{
  "qk_norm": true,
  "bias": "all",
  "extras": ["some layers without attention", "local attention windows", "capped logits"],
  "lr": 0.0037
}
Each number is 200 + 30 x the weight over its row's rms, rounded and kept within 0 to 999. Layers, rows and columns count from 0. The size before them is the row's rms in percent of the matrix's.

# layer 2 attention value, 192x192, rms 0.104, rows 81-95, columns 96-191
087,228,165,191,239,152,164,207,226,210,187,211,161,161,184,192,215,208,215,151,185,192,178,176,168,219,242,197,241,187,211,226,215,228,161,176,234,194,168,258,185,218,222,172,190,184,205,215,262,191,255,211,137,148,208,199,171,184,220,212,220,225,190,245,250,184,230,233,181,193,227,230,186,267,211,247,261,218,193,156,219,155,166,218,169,116,242,157,195,251,201,227,185,237,178,206,206
095,162,185,164,169,207,205,190,200,164,188,167,147,260,245,197,173,176,231,233,203,193,221,203,167,232,249,161,203,204,219,216,218,187,231,290,203,190,166,210,163,182,253,189,252,223,267,215,193,207,152,193,241,288,254,184,258,199,175,167,209,250,188,224,180,161,178,215,213,166,155,183,186,208,213,203,224,221,270,187,205,176,187,190,190,251,195,199,221,151,137,203,187,240,203,219,210
088,225,228,202,229,231,217,220,232,188,197,206,162,194,246,224,175,195,193,193,135,180,199,188,188,158,117,215,174,195,208,171,191,181,185,158,197,173,192,200,223,167,208,265,188,196,206,202,184,198,209,199,205,197,206,227,224,178,175,223,201,172,229,205,162,198,184,231,213,121,193,195,257,225,163,178,234,160,190,256,206,175,225,223,193,185,253,276,212,146,279,181,241,160,213,172,216
091,230,158,235,174,189,164,194,189,162,206,117,206,126,191,209,222,198,160,211,225,216,229,174,183,163,208,185,211,196,181,168,214,199,224,172,196,178,232,248,217,215,179,245,208,235,205,267,118,242,156,187,183,176,192,176,153,207,230,227,232,219,206,226,217,134,231,208,175,185,185,209,207,215,189,200,156,193,163,169,231,164,138,201,178,183,164,207,201,184,224,205,138,228,181,128,167
100,201,247,217,245,204,205,236,225,224,192,258,178,179,250,189,150,187,234,191,198,232,222,168,252,126,175,235,212,231,199,202,188,169,163,208,177,202,242,191,161,229,240,198,184,175,151,188,222,180,257,223,207,255,237,190,220,203,226,176,206,210,202,226,192,162,255,179,225,220,214,172,231,150,220,166,171,158,188,230,212,181,220,231,220,181,247,266,236,260,244,231,203,195,239,176,222
084,169,221,188,212,200,175,181,192,211,181,162,205,201,237,181,231,176,176,207,153,214,165,209,215,199,270,251,201,202,246,195,184,173,188,204,200,197,200,226,226,178,221,213,150,177,129,210,169,206,180,203,160,185,173,237,172,210,183,167,178,216,210,201,257,170,184,165,217,221,171,234,234,235,229,194,248,252,196,184,175,196,182,156,239,180,185,206,239,262,194,222,198,231,199,188,197
096,242,218,167,242,214,160,217,213,227,216,191,166,155,265,156,181,181,229,192,202,210,235,212,187,222,169,217,206,223,182,190,210,185,172,161,220,190,254,250,198,257,224,207,195,195,174,210,195,226,224,216,200,185,201,200,195,225,227,192,231,218,185,259,211,170,221,185,226,199,218,195,236,223,195,196,216,221,198,205,229,204,158,207,215,157,211,183,188,267,202,240,187,204,221,158,160
096,196,201,197,237,249,194,208,192,213,175,256,210,238,223,244,243,211,185,191,218,192,222,188,216,259,277,163,245,222,166,155,214,208,214,244,205,227,172,169,181,215,192,187,204,150,110,176,217,171,172,196,229,229,181,225,222,205,238,215,264,219,215,151,223,212,198,171,229,232,217,204,211,215,189,210,187,205,198,218,153,233,191,153,249,85,171,255,201,247,128,182,222,186,178,227,217
097,256,230,186,195,159,190,167,240,164,196,210,242,270,234,238,194,177,231,204,186,186,172,197,244,164,167,187,223,196,252,215,184,210,204,174,183,222,263,233,200,161,218,226,183,200,224,194,207,177,295,192,169,229,186,231,171,213,186,224,172,221,174,159,223,210,138,226,211,207,188,213,151,223,197,232,239,214,182,148,204,235,210,191,186,114,198,216,224,245,246,226,221,174,199,216,237
084,193,216,162,176,232,210,166,261,200,198,138,226,231,196,234,206,190,189,183,180,178,165,193,225,124,175,224,210,232,187,234,215,172,205,224,224,202,156,193,231,166,203,172,277,190,209,195,186,220,182,189,195,185,210,198,182,182,220,133,204,200,199,168,207,176,210,216,218,192,162,183,235,180,191,208,235,263,214,191,161,206,179,203,275,227,193,152,239,201,194,220,206,230,205,187,235
100,218,157,167,204,168,191,206,182,194,218,193,167,215,235,220,236,188,183,180,197,180,189,169,188,201,182,153,185,217,241,193,181,186,241,154,187,205,163,196,166,199,221,224,215,162,176,218,154,239,226,208,218,191,199,178,169,175,194,216,141,172,193,259,190,218,183,199,172,153,165,221,198,248,172,210,165,199,146,166,251,175,205,216,186,204,201,170,203,221,186,159,247,202,177,190,188
108,208,164,221,221,183,177,193,215,177,183,254,184,185,270,222,201,224,196,292,210,182,230,210,172,196,232,232,205,210,216,194,210,234,227,218,160,191,206,161,145,184,179,188,178,212,226,256,231,174,161,201,193,117,218,221,196,238,220,231,243,247,192,238,208,177,182,192,198,149,209,181,198,224,168,186,154,188,136,259,156,174,228,223,198,198,180,223,207,160,139,206,165,228,232,205,176
099,146,204,178,169,243,192,166,187,192,211,189,204,157,206,181,224,202,186,193,179,165,232,211,209,238,184,194,174,218,232,224,179,159,187,213,220,176,173,167,197,211,193,169,205,193,230,235,156,216,188,210,206,202,165,203,215,193,227,202,155,198,201,204,206,189,174,215,216,216,152,174,136,223,161,200,180,210,183,182,220,229,182,213,220,223,153,229,225,218,236,192,238,186,205,223,153
094,250,203,202,213,175,193,202,133,212,198,195,139,181,211,208,200,188,195,204,188,166,223,171,214,216,203,152,230,209,183,222,258,181,131,258,243,232,168,223,177,215,229,156,223,207,217,176,185,179,172,214,214,228,210,208,227,178,226,223,231,241,196,273,175,184,170,225,228,205,189,202,213,223,210,209,264,211,230,185,188,184,212,216,199,185,240,176,204,208,183,164,196,203,166,236,191
104,191,186,173,212,220,189,242,175,198,226,144,219,128,175,208,194,219,194,146,242,209,190,210,179,250,142,182,205,215,175,246,222,187,189,181,199,205,194,248,162,192,208,201,191,197,212,188,176,212,228,175,185,303,229,194,256,179,177,228,197,182,208,193,174,172,163,261,222,232,238,238,172,208,218,245,225,208,232,189,250,199,166,218,163,191,165,191,198,194,181,181,218,168,210,140,196
# layer 2 attention output (transposed), 192x192, rms 0.103, rows 81-95, columns 96-191
088,163,193,236,151,170,166,224,165,206,184,231,213,225,200,195,191,210,218,212,222,180,255,237,140,246,225,197,152,243,205,143,209,219,244,152,151,262,181,229,225,217,235,178,208,217,179,183,198,147,255,218,238,185,209,238,190,181,157,193,180,227,216,204,225,171,213,224,132,158,203,174,258,178,193,214,224,156,135,203,216,204,179,212,238,151,217,213,236,192,214,205,153,200,176,187,162
094,170,245,170,175,201,181,222,178,183,230,201,157,199,209,183,226,183,201,223,211,197,155,155,181,188,186,239,159,183,136,237,236,188,207,185,270,246,186,196,218,244,199,198,185,148,204,192,184,250,227,186,189,172,224,199,184,251,221,197,221,229,253,194,171,98,166,151,250,185,196,205,205,237,133,200,187,236,162,156,202,237,179,150,198,176,196,191,225,229,212,229,218,186,205,182,202
089,241,205,171,203,201,204,245,234,243,203,231,175,234,194,202,202,213,179,243,209,212,177,193,228,194,180,181,239,227,181,213,206,155,192,210,207,159,174,175,223,220,152,280,171,171,194,262,240,241,259,220,173,130,143,224,193,240,245,185,231,201,240,199,168,137,215,210,264,203,191,245,197,207,205,219,169,175,199,257,197,196,236,206,170,198,221,138,179,218,170,235,224,202,171,198,204
093,235,223,186,195,179,184,184,137,199,149,178,240,200,207,150,194,185,196,193,206,228,188,220,225,184,233,207,223,238,202,198,171,219,230,181,206,207,203,205,164,154,197,218,218,158,187,129,267,171,205,221,191,235,206,203,224,133,166,227,230,195,228,138,204,221,207,148,162,158,248,190,194,162,186,164,214,189,202,235,121,223,204,210,186,225,244,230,180,209,207,220,212,204,254,204,200
101,182,176,208,230,205,214,254,218,180,231,214,243,185,249,226,175,233,148,198,207,245,154,230,240,202,264,196,255,231,187,186,274,155,167,212,182,253,185,160,215,209,212,208,160,252,253,226,240,178,247,219,195,214,121,191,213,211,211,150,219,201,176,199,157,172,224,245,185,188,194,227,181,197,237,208,181,198,256,207,198,163,228,253,199,199,189,227,153,202,237,220,216,245,186,186,199
088,175,195,161,207,186,188,136,114,198,179,210,217,200,221,210,183,219,208,203,235,183,267,191,228,237,214,234,152,244,228,189,214,223,230,129,224,280,196,224,168,163,187,153,256,230,202,229,182,205,224,185,252,219,220,247,222,190,202,205,207,234,228,167,209,213,197,164,145,199,213,139,227,224,238,214,210,200,157,238,172,154,195,181,182,172,272,202,210,134,182,207,162,252,165,163,158
097,198,232,199,211,210,154,232,151,197,134,223,236,163,228,204,207,222,192,196,191,212,168,227,209,233,242,207,192,213,232,190,187,200,215,169,166,288,194,210,180,178,223,153,210,191,222,193,236,149,197,209,260,205,171,230,245,150,155,165,181,174,222,176,243,213,226,188,153,172,191,217,238,168,204,226,245,204,218,223,202,209,223,252,250,226,190,244,189,215,178,174,172,212,233,184,155
097,145,191,206,255,207,185,217,174,229,129,224,223,181,229,267,238,204,155,194,201,213,219,165,198,227,189,202,173,208,213,238,211,193,223,234,164,157,237,211,206,220,168,184,253,225,193,235,149,192,222,183,189,178,189,188,203,215,256,178,193,217,187,239,223,201,172,227,234,198,216,190,209,225,206,224,181,190,154,251,194,171,198,209,189,161,184,230,196,149,156,233,161,261,164,232,155
095,165,191,170,185,174,227,227,181,152,254,222,210,170,172,243,194,156,158,217,206,169,267,189,205,215,248,245,278,248,201,253,185,161,217,185,160,252,234,204,177,216,190,258,183,224,214,229,189,208,171,211,259,193,219,175,200,170,167,210,212,176,204,199,226,234,239,229,236,214,236,146,122,234,242,193,198,174,195,236,224,184,207,188,198,182,203,208,221,187,202,210,183,193,248,182,213
088,157,220,175,191,165,244,212,219,156,243,210,196,231,213,259,202,170,167,214,242,201,272,198,233,235,266,184,254,166,186,157,192,192,128,185,244,239,247,179,140,194,202,228,189,215,175,167,207,174,145,203,216,231,263,225,219,189,197,232,214,186,155,228,177,222,158,195,202,202,209,172,204,195,220,157,215,194,187,165,259,202,197,157,173,198,166,181,183,141,202,201,235,197,232,186,151
106,239,216,248,199,188,230,201,174,161,163,193,205,199,165,211,177,182,199,165,242,196,223,189,204,166,223,222,242,241,196,232,136,250,254,232,190,168,228,204,176,193,221,172,152,190,236,193,217,168,196,248,222,216,197,187,171,225,139,240,193,218,195,226,171,228,191,183,246,135,231,153,198,206,151,222,225,222,219,223,185,233,242,217,182,191,147,246,197,195,217,204,177,210,191,192,191
105,223,199,214,219,201,179,172,184,230,171,205,206,223,172,170,172,229,190,193,249,267,223,158,213,181,150,194,133,187,174,129,218,172,216,167,192,201,217,233,255,201,228,208,177,211,160,159,238,195,245,206,156,174,176,215,155,238,220,172,261,218,176,193,157,189,233,167,200,187,216,234,252,167,186,129,210,236,158,227,148,176,209,197,201,182,274,199,223,257,219,228,186,213,204,195,215
099,229,251,201,264,213,252,214,195,178,199,145,185,174,185,224,189,226,229,183,204,175,285,201,209,197,191,179,193,176,227,222,158,205,190,223,220,227,219,175,178,186,228,185,139,149,168,229,134,208,149,167,182,211,197,165,244,229,217,154,222,230,163,236,205,205,167,179,242,177,232,233,197,213,173,210,222,221,213,216,190,210,228,146,141,225,196,203,204,200,235,208,170,171,186,175,187
096,162,202,223,181,179,164,211,178,213,142,244,165,192,200,218,210,207,214,219,197,231,150,175,96,203,173,199,200,151,228,161,210,195,215,183,244,225,164,201,216,242,219,147,217,205,188,230,154,227,212,244,232,185,196,206,184,268,198,224,195,240,154,213,204,172,206,171,275,157,192,214,207,216,172,227,160,194,132,140,223,246,240,226,179,173,225,233,216,242,191,199,188,193,180,199,147
100,199,195,233,190,241,228,224,243,162,261,189,220,192,201,196,250,204,206,222,199,229,127,231,164,206,193,204,194,203,226,243,178,181,170,245,192,187,251,230,154,204,164,215,184,154,242,198,209,195,179,162,141,177,205,171,223,198,156,208,154,222,226,186,197,194,190,226,201,222,218,208,188,202,221,207,238,215,242,179,232,225,159,199,218,235,38,243,165,198,213,184,138,183,162,205,196
# layer 2 attention query, 192x192, rms 0.117, rows 96-117, columns 96-191
145,206,198,169,235,217,210,176,212,224,143,199,233,175,168,242,201,224,198,154,160,169,159,176,189,204,197,216,246,233,182,225,159,170,192,176,220,168,202,202,194,187,217,221,228,218,241,191,186,194,192,244,182,225,159,221,201,229,225,242,217,160,249,185,191,187,213,192,157,201,240,173,221,196,260,270,144,240,230,177,195,109,238,144,212,176,216,225,171,177,200,165,181,187,240,200,250
063,230,192,194,170,149,233,240,192,199,236,188,173,268,225,210,149,180,240,188,234,178,205,217,188,199,190,200,199,170,237,120,200,142,249,221,186,196,159,222,180,208,180,155,166,152,167,171,248,207,238,183,213,188,219,218,234,219,218,187,225,237,159,251,243,176,193,242,223,217,218,216,185,209,161,223,248,157,177,268,238,229,190,272,212,220,194,165,206,211,207,216,243,165,158,212,176
108,187,192,236,157,161,218,227,178,154,261,222,188,204,231,150,207,180,225,222,281,216,237,185,224,208,172,212,153,146,234,172,198,230,248,215,183,237,151,215,207,196,180,185,155,136,201,200,193,219,212,177,180,196,251,170,166,155,192,150,221,195,172,213,154,238,204,223,243,186,183,232,181,165,153,171,249,123,224,227,209,224,208,247,178,215,169,155,227,192,198,203,207,180,181,170,155
110,235,254,182,224,177,219,205,172,131,191,236,212,175,180,204,187,156,216,235,204,173,210,184,220,214,251,182,202,223,232,162,224,174,202,151,181,194,197,180,166,191,174,174,214,175,164,229,134,258,178,200,197,176,220,204,190,207,180,216,176,250,197,155,244,206,183,194,206,194,222,192,169,205,187,214,181,154,117,207,200,222,148,210,175,216,193,214,209,254,150,199,207,160,175,180,174
093,175,218,168,217,225,267,243,172,174,165,227,200,217,291,244,140,226,229,154,172,189,190,152,175,236,202,177,215,211,191,173,147,168,183,185,191,180,193,210,168,175,228,164,247,209,186,206,177,219,185,271,161,181,207,220,226,223,212,184,210,179,196,189,204,197,203,172,186,206,196,159,228,242,284,247,208,214,196,167,188,181,209,199,213,204,191,187,165,189,171,239,189,186,206,198,178
086,194,160,226,177,169,247,215,167,215,129,223,215,222,262,269,186,241,216,185,197,138,184,179,201,217,252,180,152,208,216,144,190,134,200,258,224,161,226,175,172,175,187,202,183,203,215,135,206,196,191,221,156,192,218,246,174,222,194,206,227,227,200,224,236,170,156,191,176,231,256,231,177,196,182,216,227,228,193,218,215,233,177,192,151,201,189,164,190,198,162,242,212,129,189,208,164
095,198,131,190,172,214,167,165,229,247,230,186,185,202,184,164,230,232,169,219,267,174,220,225,144,177,183,256,147,203,249,188,209,178,192,186,211,187,188,146,277,218,199,244,154,188,248,186,172,180,188,182,218,187,235,190,200,203,180,191,234,195,215,210,221,168,234,217,204,175,193,226,219,187,168,199,182,190,249,173,253,203,213,223,155,259,180,208,197,192,222,171,160,191,243,209,145
101,196,185,227,178,257,157,184,282,185,216,214,206,182,177,162,208,229,199,246,230,215,219,201,199,188,218,237,174,180,210,240,211,253,160,197,222,219,198,165,229,188,181,185,230,171,181,241,176,221,138,167,226,205,211,162,212,174,144,226,185,191,158,203,155,194,212,184,196,152,198,212,197,219,122,149,182,186,252,218,198,188,183,240,227,264,181,173,208,185,199,198,191,267,216,194,147
105,195,233,191,167,183,177,237,178,164,213,158,195,173,199,164,228,148,195,195,186,216,244,239,258,240,200,224,181,164,240,160,237,205,228,141,149,235,174,197,182,245,202,178,180,181,170,221,183,219,134,166,229,196,222,176,203,200,196,158,163,232,202,156,178,188,206,227,233,141,194,174,174,185,204,174,209,141,156,223,166,203,144,170,218,185,172,194,245,266,229,189,157,235,218,231,166
101,167,173,202,185,209,216,237,142,123,185,178,176,201,276,201,180,138,204,247,188,179,201,198,272,219,212,198,179,209,198,180,213,207,231,201,195,226,245,190,153,243,176,154,183,170,167,241,162,257,195,196,226,150,201,226,188,178,169,192,92,204,176,184,232,193,212,183,227,180,173,177,183,225,231,209,252,223,154,224,215,190,164,196,205,156,194,196,192,214,240,209,198,212,187,224,189
089,175,198,189,222,220,223,188,149,200,193,234,173,207,174,203,192,243,189,128,161,205,195,157,170,200,173,167,176,219,233,162,175,162,158,172,222,156,145,231,191,205,231,217,139,187,198,110,229,188,215,242,222,172,163,244,225,187,228,224,237,186,211,207,255,184,196,206,207,245,209,199,199,225,235,215,164,154,254,191,200,198,222,153,221,174,214,246,183,210,215,188,170,204,246,217,178
100,184,233,186,218,152,214,170,221,200,176,211,232,221,209,204,245,238,232,174,183,161,171,191,117,156,222,170,189,195,181,218,190,163,201,210,226,172,193,200,220,167,169,221,189,211,271,126,215,158,244,196,205,224,181,199,214,235,211,232,211,177,253,202,186,211,200,129,159,203,219,212,223,201,250,188,157,202,194,202,160,247,204,172,243,221,181,162,155,217,215,180,225,211,177,207,230
104,206,220,193,247,229,171,188,200,190,176,174,250,205,175,241,232,265,147,197,182,248,225,182,196,222,149,239,167,210,159,172,211,178,185,199,197,181,131,215,266,177,215,214,230,262,216,154,213,137,181,227,191,229,198,212,199,208,235,258,241,184,237,254,208,198,188,169,183,218,227,186,185,174,252,183,189,163,229,225,200,177,265,154,189,228,228,240,197,218,240,147,183,220,245,242,188
103,187,246,212,185,210,224,249,232,185,197,156,217,199,252,236,162,170,208,222,246,189,211,191,200,216,189,200,196,210,179,184,154,194,183,187,215,201,187,182,156,242,186,202,259,167,167,200,158,212,201,228,205,180,188,170,200,203,217,170,180,206,185,287,181,180,178,174,242,184,163,194,194,220,227,173,200,172,150,225,216,194,182,221,158,199,177,175,193,259,228,196,170,192,261,258,180
117,211,222,215,214,168,283,200,193,214,168,189,232,163,153,209,166,206,187,194,247,144,185,185,189,176,214,189,260,221,205,170,163,179,171,201,219,150,210,154,182,162,192,199,169,215,240,170,221,161,196,258,182,224,224,242,233,252,262,197,246,182,219,185,192,205,188,183,201,207,194,188,193,179,197,209,194,210,189,219,189,157,208,187,188,261,215,213,201,187,159,174,276,178,206,174,190
102,223,204,204,204,198,230,209,215,171,193,203,252,165,253,194,205,238,206,242,172,191,178,198,226,188,174,183,171,182,145,166,205,157,204,239,206,201,220,212,254,205,197,166,244,219,226,194,223,211,195,174,149,174,166,179,194,227,153,164,128,274,204,203,195,185,228,175,204,206,218,198,218,169,138,200,210,232,202,207,127,223,168,193,196,216,154,163,204,182,195,196,202,247,180,244,191
099,153,186,196,187,220,214,245,176,230,193,212,193,213,181,230,204,229,175,198,172,154,203,179,174,175,214,173,146,227,226,202,231,158,164,222,215,212,178,256,212,279,196,206,167,181,211,194,196,164,218,231,254,215,188,236,270,203,214,262,177,131,222,214,204,196,177,156,216,159,136,225,184,164,174,177,196,204,243,228,200,204,225,195,159,223,212,217,184,189,206,254,215,212,231,194,182
093,218,232,210,150,207,215,162,207,212,169,217,187,184,160,169,233,162,170,199,203,217,240,167,270,214,189,186,215,230,153,195,211,207,184,140,201,182,213,175,250,250,212,241,221,227,203,182,208,191,213,225,216,207,241,249,284,186,187,222,220,223,201,137,186,256,222,201,170,163,139,171,221,122,211,200,197,206,203,166,149,243,201,152,198,171,187,212,208,230,200,181,217,246,168,181,244
098,212,144,238,158,129,181,187,222,233,212,212,191,202,186,242,225,208,170,163,151,228,169,241,187,201,177,227,222,162,155,229,166,218,232,212,192,211,196,237,209,187,213,166,170,221,242,197,215,194,222,186,196,174,224,179,180,221,191,190,240,231,207,210,142,173,183,215,193,226,194,234,237,289,190,182,202,201,201,179,201,249,194,238,161,234,181,165,194,224,176,244,209,211,156,202,195
092,197,279,219,164,186,171,151,207,281,263,247,202,234,213,201,225,242,203,215,179,150,200,226,185,209,168,220,215,194,249,174,175,227,167,172,185,202,202,109,176,250,263,204,252,205,169,266,211,219,235,191,243,128,210,207,235,176,219,189,213,197,184,174,188,171,190,182,233,180,222,233,201,225,204,234,186,204,150,198,197,216,211,236,132,222,254,226,195,180,198,209,214,167,258,219,201
094,150,198,215,213,164,202,173,274,168,191,231,191,249,230,243,190,199,247,251,187,188,198,231,160,154,186,181,216,270,151,242,170,234,151,219,193,183,215,176,170,181,220,215,216,221,228,228,203,172,269,182,229,220,178,174,217,209,143,178,200,160,161,258,173,155,179,173,179,209,193,266,208,236,209,162,199,175,173,169,143,242,226,209,202,212,237,186,198,232,221,198,223,192,214,180,203
099,189,140,193,192,199,232,178,205,167,213,228,197,265,183,170,223,211,221,227,147,237,181,196,204,161,243,183,199,142,179,174,226,176,202,188,197,198,203,179,221,225,253,232,148,203,205,185,243,228,261,180,241,195,170,237,266,187,180,199,218,173,183,205,215,228,163,187,184,184,198,183,166,169,192,173,209,215,195,154,190,233,200,200,179,122,186,177,204,191,224,217,188,168,196,169,247
# layer 2 attention key, 192x192, rms 0.111, rows 96-116, columns 96-191
198,201,216,170,239,211,194,182,191,266,167,184,220,185,187,220,230,238,164,179,181,144,160,165,170,188,192,221,256,248,225,200,157,146,201,200,226,136,224,226,178,195,214,238,185,216,214,168,221,172,219,219,181,215,182,248,221,237,210,223,219,164,254,201,227,186,221,179,148,208,249,153,229,190,219,215,174,201,211,179,208,158,203,167,212,212,209,241,158,150,196,159,224,189,184,191,221
152,199,156,229,195,200,192,219,194,180,234,185,195,197,208,161,170,168,202,220,212,233,256,229,246,208,201,212,171,187,197,196,247,216,192,220,176,253,186,193,179,211,156,177,182,187,125,251,188,221,203,166,203,175,236,140,166,174,160,164,171,233,150,181,205,190,190,201,248,188,191,232,149,184,185,162,239,175,166,231,210,236,170,260,190,207,195,179,234,220,182,243,208,198,179,217,160
132,211,198,280,173,219,203,226,249,185,268,150,167,208,197,153,189,219,216,205,189,298,214,245,220,188,182,239,172,181,210,224,243,270,196,206,183,267,162,185,222,191,194,168,214,249,146,257,200,211,143,166,203,156,196,138,211,150,194,197,174,197,143,152,182,221,197,170,206,190,168,207,187,187,151,157,214,237,199,212,169,225,193,215,214,192,190,166,252,215,228,222,163,193,224,204,217
108,199,169,209,187,216,202,181,171,183,216,224,189,204,209,221,257,186,180,191,204,247,207,163,222,200,189,213,209,165,169,143,195,173,223,193,137,235,159,172,233,259,177,158,209,210,178,186,198,196,186,171,183,203,204,149,213,181,204,173,189,177,167,191,150,197,208,254,207,192,210,200,180,189,125,166,233,206,161,196,195,234,199,206,243,182,163,157,239,231,191,182,218,226,202,211,162
084,177,209,190,172,166,204,210,170,175,180,209,233,258,232,230,208,221,161,192,209,127,182,218,225,222,251,163,206,210,229,171,166,157,225,203,214,169,202,185,132,271,185,183,226,167,179,209,173,204,232,211,184,184,190,259,246,194,252,200,205,213,236,252,244,195,200,202,213,195,255,210,167,227,198,225,231,180,188,236,203,193,159,230,229,235,185,164,191,224,172,160,197,212,172,216,196
090,212,211,192,204,235,211,238,217,218,151,200,232,229,248,176,225,228,232,250,232,227,190,222,193,181,259,201,200,254,177,196,191,236,201,119,243,176,233,216,171,214,182,203,224,197,204,218,167,164,237,253,187,179,162,237,267,193,220,156,233,205,241,209,177,192,201,177,157,237,250,206,197,166,206,259,221,211,158,199,199,200,169,216,211,191,187,178,171,188,220,198,223,241,246,206,207
095,229,228,165,252,154,158,185,200,224,224,196,159,164,198,245,170,226,227,187,202,182,163,216,106,209,193,218,254,228,226,230,181,214,195,168,257,198,208,234,211,97,229,214,191,232,209,175,215,178,165,211,184,181,222,211,193,250,188,289,253,187,216,196,205,134,186,173,175,235,183,158,253,196,253,176,159,199,223,178,185,198,217,218,211,195,205,179,165,139,185,212,160,227,203,171,242
099,251,233,229,188,175,178,192,193,155,259,226,195,206,234,175,215,221,202,236,193,255,150,260,198,213,153,215,235,187,256,198,222,215,225,177,145,233,204,191,249,169,174,187,208,261,190,223,233,225,158,162,222,169,229,178,175,212,186,219,184,182,215,183,191,181,216,221,228,208,190,187,222,219,176,199,187,223,214,187,146,194,216,172,225,226,141,163,235,183,221,197,180,166,217,208,175
125,175,179,222,195,184,182,200,211,221,271,224,200,167,175,143,192,186,179,206,248,202,273,196,203,203,210,194,171,176,167,194,205,241,161,241,131,258,158,225,220,213,166,219,161,186,171,211,205,209,150,162,192,176,255,135,153,173,184,201,187,190,160,159,185,205,231,201,229,171,191,228,175,193,141,141,207,205,232,237,186,236,184,269,203,167,183,172,243,211,221,216,197,224,178,214,144
102,147,163,215,198,256,144,200,205,186,249,230,194,267,205,171,146,186,227,178,167,258,214,254,216,212,220,207,173,227,204,219,227,196,165,203,166,283,195,147,189,208,221,170,224,185,144,203,176,197,228,196,213,195,236,163,209,159,179,180,198,212,184,188,157,217,169,186,238,209,211,208,196,143,210,171,207,171,209,183,193,207,196,235,223,178,190,183,226,221,185,219,189,243,239,272,177
081,203,261,197,214,199,242,211,160,213,167,134,218,244,205,218,192,193,173,158,215,156,193,189,199,202,189,169,236,205,203,153,197,156,184,149,204,184,184,263,149,219,210,204,227,183,143,193,196,219,157,188,228,190,175,250,212,256,229,195,214,207,216,212,211,213,169,203,194,202,233,211,227,198,187,205,226,140,198,179,192,190,152,181,234,218,229,176,170,199,243,197,199,219,204,200,202
116,237,222,148,168,130,224,173,224,211,170,220,196,167,197,249,246,231,154,183,208,142,198,190,174,233,195,165,236,221,204,188,151,209,200,197,194,131,191,245,202,196,220,220,193,163,231,209,211,182,244,250,168,204,183,248,245,240,234,196,235,178,216,241,197,156,181,199,158,206,225,206,195,182,235,250,215,177,202,137,208,205,195,181,185,228,192,218,159,209,186,180,269,215,200,194,199
114,220,211,178,215,174,241,183,186,203,207,179,208,143,166,219,217,253,172,171,222,150,168,172,200,212,188,175,221,227,183,184,219,217,224,146,259,163,175,191,157,174,188,237,200,209,222,201,204,216,186,225,217,228,210,265,211,253,250,227,250,209,287,190,223,179,204,178,145,219,257,165,201,247,215,219,163,189,229,187,200,125,203,169,211,185,211,212,149,197,226,172,204,234,211,137,238
095,184,192,247,208,187,177,223,227,187,205,216,168,198,161,158,159,228,222,265,220,208,211,247,206,210,193,208,154,282,209,231,229,245,206,162,168,268,149,173,176,192,170,195,253,181,138,254,226,223,197,191,236,184,238,173,230,194,181,200,196,219,183,179,207,208,205,221,209,235,233,207,178,220,188,181,180,204,210,285,184,245,176,247,232,181,198,135,213,236,169,215,148,212,182,186,187
112,233,212,178,217,174,247,173,181,249,165,164,164,227,175,200,228,262,216,211,200,172,169,125,192,209,166,255,225,235,209,187,190,222,224,189,265,128,198,220,214,160,170,187,206,210,165,171,214,203,216,195,228,216,177,233,206,218,220,171,219,252,218,197,226,198,240,215,172,226,176,202,228,174,180,211,185,244,169,208,246,174,236,184,210,195,212,186,163,186,179,243,211,198,165,189,195
101,199,184,230,160,147,181,177,296,246,216,246,221,159,199,172,191,183,169,221,230,195,207,227,240,253,270,205,207,234,147,220,230,206,163,214,187,197,162,212,220,197,222,206,205,163,206,222,180,170,278,227,237,240,264,183,268,177,172,246,221,244,220,220,185,212,207,247,189,191,260,210,222,185,184,217,208,171,202,199,230,247,219,216,164,249,152,210,210,212,151,231,223,233,214,211,203
100,249,222,175,204,207,205,163,174,197,216,217,138,267,199,215,167,238,217,160,218,217,112,212,176,220,166,200,279,201,203,169,151,244,159,167,177,221,182,209,178,125,233,230,240,169,188,216,202,217,184,203,209,210,207,173,229,186,225,182,232,189,206,207,177,200,221,178,175,245,185,219,179,235,175,168,219,166,201,185,185,167,209,230,246,254,169,190,156,202,204,161,178,192,204,176,234
088,163,245,234,182,185,126,215,142,186,260,177,215,154,178,195,216,206,172,204,231,196,223,122,183,234,220,225,170,189,209,205,230,219,203,251,178,212,213,189,198,234,154,181,230,181,159,219,203,205,188,192,190,211,218,205,170,181,232,195,154,224,199,243,188,178,195,216,221,125,231,209,171,188,148,132,209,167,177,265,213,194,224,197,242,241,192,213,250,234,187,244,191,241,264,141,146
093,172,196,229,151,228,222,214,240,154,214,165,221,159,236,150,233,133,189,232,250,160,247,214,226,158,233,170,174,170,183,165,175,169,203,182,211,181,233,158,247,222,189,216,183,167,245,144,196,204,209,223,165,218,168,164,257,168,165,239,197,206,222,157,198,218,206,246,215,212,164,209,210,176,251,277,168,221,223,220,203,260,159,200,183,218,158,239,219,205,180,202,271,157,228,223,199
085,223,264,198,210,173,180,226,219,213,206,206,177,190,157,210,167,198,185,197,265,207,207,205,186,120,162,214,227,220,147,211,177,217,194,192,199,168,173,225,211,156,155,235,171,211,179,187,268,213,186,179,221,201,187,169,192,245,205,284,200,199,155,204,189,224,203,230,207,168,234,187,168,229,199,173,194,158,184,209,177,184,222,162,214,201,191,218,211,165,159,222,193,134,158,142,168
088,207,231,240,161,180,187,208,212,222,123,239,218,182,189,210,216,185,176,214,213,230,201,240,197,220,155,193,195,218,209,175,197,193,198,170,195,216,189,151,214,182,222,204,179,174,225,199,163,215,226,225,224,190,147,232,175,207,182,255,250,213,210,235,162,230,145,175,196,178,223,225,203,186,259,149,207,154,220,222,187,190,165,163,185,169,185,181,217,215,207,261,223,167,210,177,178